config.yaml
activation: "tanh_gelu"
norm_place: "pre"
rope_fraction: 0.5
init_std_o: 0.0
beta1: 0.95
decay_shape: "linear"
Each number is 128 + 32 x the weight over the matrix's rms, rounded and kept within 0 to 255. Layers, rows and columns count from 0. Numbers have three digits each.

# layer 8 attention query, 160x160, rms 0.126, rows 106-126, columns 0-159
117105188071127097152120150124134160124122077144123067113097122155112121146127101087139122158181155142151127155123085091138149107087129141092157163122133101146106127080145119139117101171124162132120146124113126164089135085079115175142110137178105167129143203123138125122114137108096114130122091153111146083121162119132125073130089073183099164133111142073133117064069153132109156059139124166184096129132167186088162156086164142111141185102159135212128184107141123124119116175112079
100147105098188140120159130063079115141080080154102090105113139135093173162118163102105129145138103102192159134142046107158127122095133165141096095073125078131191164125147107103105126072160088102124151183179117122133151165066139139102139172158114112193089126125132133141160122136097085161138144185119123145090100161061156140145096165110095153132132154065186134180133144087114130135092142141143087151168179119150105050147123141152116121074088061162184110106076089086186171123191114
156141149163070112130109124161120111138173129158192091128118160069064136208191143089092076132113139172185112110173120111132090123136127127125065123146073081136084071149143168146202131128106102159116089194116137068201117150122139114146138119151126173086133171097128108147065125116099085142121098165144121175143113125150095173169097140158080051134102149180154109208149128131116189149102114135123102076117069133143106115159189181108136120096144118210151052065079125145116133107151143
157150114131118153150117156146120170141125198127146098151085185084155145116066055123142057119104161097121190122111120141167126140149111144112141158135125093067084129144103132173132155125099117073104152109133182029188088137074123108149185121118183153082161114145110099207115112094178099125116158186132184113125175146133086165133172145182157109118160130116089139125118106187050126157133098135144106166133183137085102138103058056127105096121091119121146119174133111036123076168130141
078121151100162140138070110152184126127061218143145141146136093150123151142128135125122104149085206143092159108093112105077196138174183140138185176110076075109131139119119119125124087134155115104120147131108099094124111116189113176157080135199120169132178106086111111151138057126115118073147113112103148090107111140164132114164141170128156107079135130176079176112190114164120157111093125083118113104144102116111110116118154156121193194100092170046114123123143051084128108097165121
138083153188178123148133136138110126070192163100165165174102034097098146111093099093155119127148151146128115123123037182092173134160117121081129158120153141097164104140122094137150095128154083152118155109106108071116148039150145106104138162094143161131170134076112083155105152108175132122142118107077065121067117147101147135089077099136175150141129145109129093107155104170181126099170140142147136119103141137062133154172188169184123102157176077151150122130131161125147103155099117
176154140106103108089135139148055073123132183128089172058123156106150124089178198133098158173149160156124126100151118099118141113161109178140137109127137158111125143178118216130127144171089124125111085154128110142132137107124126181161112049134115145150126149139159133136090203111092096183104079171069084087106121153107132096112126104163129149147136010152104118096125131128101125113102139165153147104091131110108126154127145145137070093166163132100144125107113107118151115091154106
115172141130100121185163143134102127152061084172107140138077152094102123160134190154107100165161150102215092145116151173117174092165146150165073139164131177129110111074083173133126097162129108150147150162189090016099138085122157132110145108106042140126069136129155077122089124130065162061121133107151157095085159156158128146088120138186126114076150129118172104169163137096096082123139144098124177139115099195083141088084122135136126114147091168123129147136181145129139125199118101
137127109060129108115129139146146172112091114112101145154118106084146096145192199170121096092198125105149141153138088103119089101062137122176128106109126127145170158179148144116138131124082205126116130149100132134198124073142113093070142163070139107070130160126079114196145097163170148090097099155091045149137122134189117103117149103123181106098156098141142149129135150198138135100130160149122116114212118129114207127133117072109179144096065086133180171168103097118159093121109078
208175174110128089140169110237173087139132136111140109166114073137125096123176139114119115158101187132133148115115124123143148069099112121098113092176094063116153089142178099129104149153126100131141091170110159129069083140129096165096135122165101109115108098097133138133172092138118155107085095154119103078071152130123107172099093144141123157158112180154159128114157132133151085138100111109129162096080121123175117131164159120151087162117066125171132149179124131172229108069170103
141133152155126143203142124164165172136161160151137081003146165101190062114088157112151057126117108105108125094139119138101127137138126120125157119146135122183135090130119125145107115123147209087122114091090101206156101180118141080221134117097139133179083111077078139092108068101095145077077188086119151165059133096126134168092128097092101171113179078183134150145199128186205090135097139140148137197137089132148150128102121135129098127150117125123135176084054150152132139144107080
122129152112134088131170120155120092219091155154156098090113119172163076113088154113136126085165169105187086143113124168140099180134200089200143139109133162113131106085189124140100114137127088129128119090145122232142105120137120101120151090158110107141090123096097061120101114151159136141107137118102089126135119042096078117119161107102123150103104108176096050124066136161091175187132130146119128149076168170125127136112114123147162149143136134127113091168137143129119118090201153
146114173133087137104176149124134159093184094128051147071092077093131146082061106111144136154106179154161207197114207152137095108135160132183173120139146095128127136149144073135187166182173171108140194140081119105161141096107115137153157118161104076098125083146146096095074114059133067133139186178126154167178136071088060155123125107110151136079139066062098198127130136000196186130152109118162047110098097165087114070133135162128082138145106120139093151123164133152148116151129116
151154093131174115153095179202116143105134120143133132151091097160114109162082140128106110156172153114157123109157108117154094137107107095060185173170117127131184094144069189166099094102108130076199138123088130123089157085072095195191188078125206100093127126113078100151216134179090096109150135136150095135165151183074102163130157093092095131132109123155088140114089062137123176123097134207154144144087105140134136017154172149125202126093112186093140108159084107132125146134113158
105127102143140169131154086079082158080142090112150085119152161162090123105128085149170097094201100111104063097116122199139087158168129113131118106139137085101189142141140106141151121149114141135157153101117161096125054157105145139141099144145100085137142124197143171112092126113146092116165098142147110128152165158125156097124132131131127102114148124134139111133145133150112145140140203147132072125180104133081107136158071151110089118073160164122170157158122074100150090110150028
039088095149098122093155139157099118068157124108120095115087136070109117059142161116153105079137106095123116191061099083132116115145152198173162168146133109050143116155083146108035138133162158077140129170108139096118092165115122104144107173084140163168109075143110134070080129148091157173181143128132159150120113138113131154182182154117107169140100126181134147130179111091184137117121134139094148115131148160182136187112157110116090148138121178135107150121167210157140140078119115
124170115062103102167108177131107122146160087154118115159143095111063127124118139137115094103181143147092110107217147101098147140137179128166133115099114132154206112131171105100077167126144103111159136136159175092147091115168075114178154146140073114098112094128125125111089089136076148105146125082143096160081160159158175078130130097161190144158156154106086165124069179118139202170118044184139146140183152113063105103171155122073123086118134116091083159102201160111134097123107174
064126089143161131188138121148124085128088162128069125099121108126148103132117120121072126085178182217131103073092147152142140093122127135153119177147105172092090148154122196100134156119167116176137156202119116131087117099143150113150171136106091134132147091085114132193190162160072133136105138118106140158138099112139074139190129137087103099104199099108111084142135082100089124111105120162146156115113169148138111121168147178117161094097110060150152119168144155153102172107082056
130137158178118149120103120135148149140102163113057088125074065132139105154126082139093117132111085194104151186191147081177188118169111113189096158125087142146146131134136099126093154115144182125173143129145174174101151095048162172077090151128137102126107075079114119103128139103056173122154134103150172111118090121091155170099136098131114139139106133128148101057146064152127163101127150101093061143129157158107194134201133141116160095197143114135172109138078108129099149135150109
143088129123132182101123201105080161087095110097082159171111079084088134123092140138156076147113165127080131102135067157148132177121077141163130069193195073136155069117183152115136211177062192136159139131158172133139077228160137103126153102188148115181145127129120111162119136129118150102095119067113070088140131128141011094202161104146131089112188081114118021110197138085122164186155080161084136135148108066154130135159129121126133148115173091155139136156153020067105154148076172
098133077145101105111094134103078087200135164159133117096059040104166152091139111069137107123109161121083146139138181190136145093119102097212144097162100168146108101140190121116126149110106159093097139087135122140168105067168112091168155120148193107143144102120206169127111098142139110170123167157151064145070156125112090119131091128188132103152158169095195085149123087101118111174147116163155104088152117174115146114096143142118125116169129213179092084182118117096153074094110104
# layer 8 attention key, 160x160, rms 0.127, rows 106-125, columns 0-159
144167096162143145089135143129145122113107108107143209107091149111088123135177109132079119145159117116173062162195110148085153072115118167166099172094116127148005089129126156106119147112100120175113131089114122116127099164159134149121092112155145107112120059079178138120081123154157153114117111154089156157149090113118116178110143169193105093153172203130138134117107159149151132109158176119129127131130114089122165124162126151206083154083128138116114132107076120125084121111119075
139154089137092151125087125127180081168096081160135177101118117139087165114095069131194161119136124097173133145121159131132089097159133089129126122086190133125090151120114127097173029062118140088076146125067100119113142117158109151081134133121150156096181138141133200129179112106166124173128168099062145138176076109115117181141112133155179163197145196168232069100114062132167085099118084077145168115084116097062107084072112092118191204167150158166119140123144130135144079157154121
167103203172098133113129137150120090154154099117147229107089138151090166168138114116152100070110093145177148121135159174084138134112195119147163161117134130114163115088129150074126123101073119148117147074155138112120043135126182153139111156164130114114124141156085107175098102162131169124141103150107098142050107165142149180097109130177128162089132104136043133095171118079170145067100080123153118159080116095093098142115176085080146160069134128110139165151094112079121173129104136
094142184099157151058115123106156111184190184147134087124126083133158066148105129125164113151088098151136119171120151121125101205078108112125118139106153136133113194094108151173161109096125096161131155148129097149138125081104117128099149148173138179092115103159108150053150130189036107169073158158149138108145090109114067096151146084173078104143092136093140140108157128118150169073169107130167127134086182138153103122149156146076120135108155178135141149181146043108101133128178106
121124182176146099079148107098181163110218138117109101128103149098122174101138147132169087148151140140108154140118152116144069147169114109146149156111106146095124175184128109163077120054091151097141123184130131144159109120105072136124169098140131116045129111072169097110133169186101135096084122116119199142051137089079104167127096171112121095142123077080120141105121192135107102140170154133142119148133186077117132092110106121122113135127155143104118181069101135142154156122147104
175087094171135139079129130079138127112155142075078109077093153115132128182115141145102095150106119096116116161102163137126123123143102120125167125138114094097128174098134141159141126140163119177126137161136121113132159123171116140133026096117130133116087141104092140119176119131119112113156088180173144149168174183100119097117130128111148174128182141114203161073102096170125160133101122144129161140157084112101133086139074151065139116125122133098155106154205161117116127087143054
143050074131118146146152139162120076058135129168080094161068188131159135137117147166136118112118164111153069148105158138209164100163127091105160169123157143160123096098145155134157152118174114067160055096128106158155130113089116198173101168164104148118180118154113168101105093167136098131076123188139116129107100131137129112135095116104150065113085132127146121150159079125171088142186140072090099123116147167143131130126094119133086132103085076131161157147113131128149109153086141
122095160109111148119129226115132095150161109107162141122096102070142150129116150113162066151161108145152085149123118066116099150065169195102130155125129165172095118186143138140084092141086157155154188116137124087111149124125163182124139143120103161127177123135143113113128144072108115158118115138169135124129042089114095107132138188059137063184123147134137104113140093118147153173116140121079162167111119115106087147180100110121147129113097119111153151125101179148130098129130143
071141191162108096122177150163120126085081124149111104081125174119120100088185109114199151108141144136091111102165129153139079125089138113095199132110108066119143138128134163115159169123123123138084106103150146168097131091146161162123142156154142132141153169158210102129106158107139094158096129133179111113116080091119120147137200114194173139156150127120121124154083108167090116149111119149107082117092118084165124112121131167094107081110096210139111070142110114167091122161136088
105091163151125118154115126109140110067104106127118151101115154132102135136101165161120123124175167125188078114163155127139128123142144090067144091110121164092124057138097124139148060119142124123136130130179172127121110144054165153107138097156156058147128142154131154122120157114108073173072159122097128151105159126100162147069145160075184133134136134125127165090194114140116129144126176159212100126079139158124115057120118118158074124120153169101089149142108136158147145120194082
125089145160124179105118109125109137091148118109092175167225198181092097104135141044167148161150100154153127113096167074192127171138146118130104104074118159064107066106151117107103160141116194125156087100206206180161067107138153099106126152085145116107112111108121127098097127167151200136159123114127093125171105176090106161141115083139158154178148124111091085166130132183117118150079099132148140130126110159110081125174112141152069130132105077115040137168164193154148098110123108
122126127117155127132127218084171151126147103156126124173116121132141074183080112155113112150161122092142123120117151107115148133150139154121159119096111118158127139101107111130112100193193141088126082181153120186089118179137141123085153125139175107149103145144194103142115079172107168150109135116094128149109096117157119094127109146152143152132092139105060092140060097153101106190143102135089124085132109103137104166118109059177120072141137139133118063143151170135139091092109120
130100129184140154111104090082138160178215118054105133151108082138109175127090184051096167131079142114148119136141136138109104051106165115114144142138102081093046104123070121209104120145125065115135164172046107095124065137171187126175101147102090073097141110186181101143127087131184216115093136168183113117121073131151094159131120071121087139080114149147155135118146153132134142157065145135161098085157194118199078156110129150132108147143167117160114164158134121162127093125161173
121100167083154118121104121108096168108148166188176144078134166143126122108172106144119065172125066212155144105122124164108113105155149093142113106067217127079114193093077147125104115155149115110069100162116169117160146130128131154087146193112145122117158125148136129140110175099109133103085107169057130142158123124175153198125158084160069111158102133148142174065147138157111088144114163135079123158113172122111120119178102155136142144148110128119112086121080114060177081078093106
116130115180147153095166114155154132173075158097144124154086128132099081066065174180166103098089148151111119107156130110107189112127066149044099090095077119113109194128174177123163106158091124153136151126126144136120156109103124081172113120106157139058131166084116147073162111154127110129135152170175125111116136125126116113146150119155161119159112186156128111082123124145136087098114147148128115111118109114161154114092162141182124151121093070191127140120155084162114122162090159
140129105104166192157158095128123160103104190154102078175128100098136132125119175098109156091098077125073112067126196119107089149103151116090126132149078108129160105153100115079143114097142121104109178104196142139078159168150149181128125136120146116092105115113071084142137143143198179051108131121130131179105142117162124157105129146101113165149134170119129086137141167106154064092112126078152093120178105148136093153170076110183063129143134084105145148148117197108126144135187168
092209120099138133110133142108095139133129139153122174149135132029151130161141180172117081085061102121165149088149117165185064110099103106102153112151120152095137123172183108141127135081134108113082136126126104136096129141150166129123157125187152122105147134102162108080129136106160146096116035138142082152159157162123111121105162155186123126107132081212109131110169076140099148162079099160092114135154097145122075127173161098130115145149139128106107103136132116137164114177137124
105112195059141153157120117083143131082144139143121152128096136083056157081132138200134187152113168102137135124126171104109166130136159047132145148145139120133161108134135127113167116113080079143140168156175130133110088115148080147135113160135136144135161126132151122170128091146100104117078118156155124150121110081153145172153142134104074143176143106113101151134114117153056088145075148097134155093152081124091143167125124147115198120103073091111126118121143163114100118126104148
126150107109132113152130088108077106074108102144115126136144137130152127129113053173100133170160097055109112101109108152134156129141054125123094132145168080099154164177120086155140111128098127167152104137137118102142086118195085158124109135132166132138118121146145104153110093097133116153110115136167099145148154157157113135122137146134138144103120178087115164133144114125146129052055150143160149151164186064067101134156096125146134098138115140133054146097157139151174145161172135
154177108106148120126178081093185109099112113130150105124128133135042115150089114088134097106098130133118150142234153086219124216145091081052126117132110098111149115148116154093128143112095060103126182083073142097130146117163097153159169148120075131093150107134114131130181089128134124183068123114164143158159160148179087109136104141131133114119103121152083172127079072147118149195093118150157121064119223179084146122178117138127160119092133189085185068133169064103139156101094146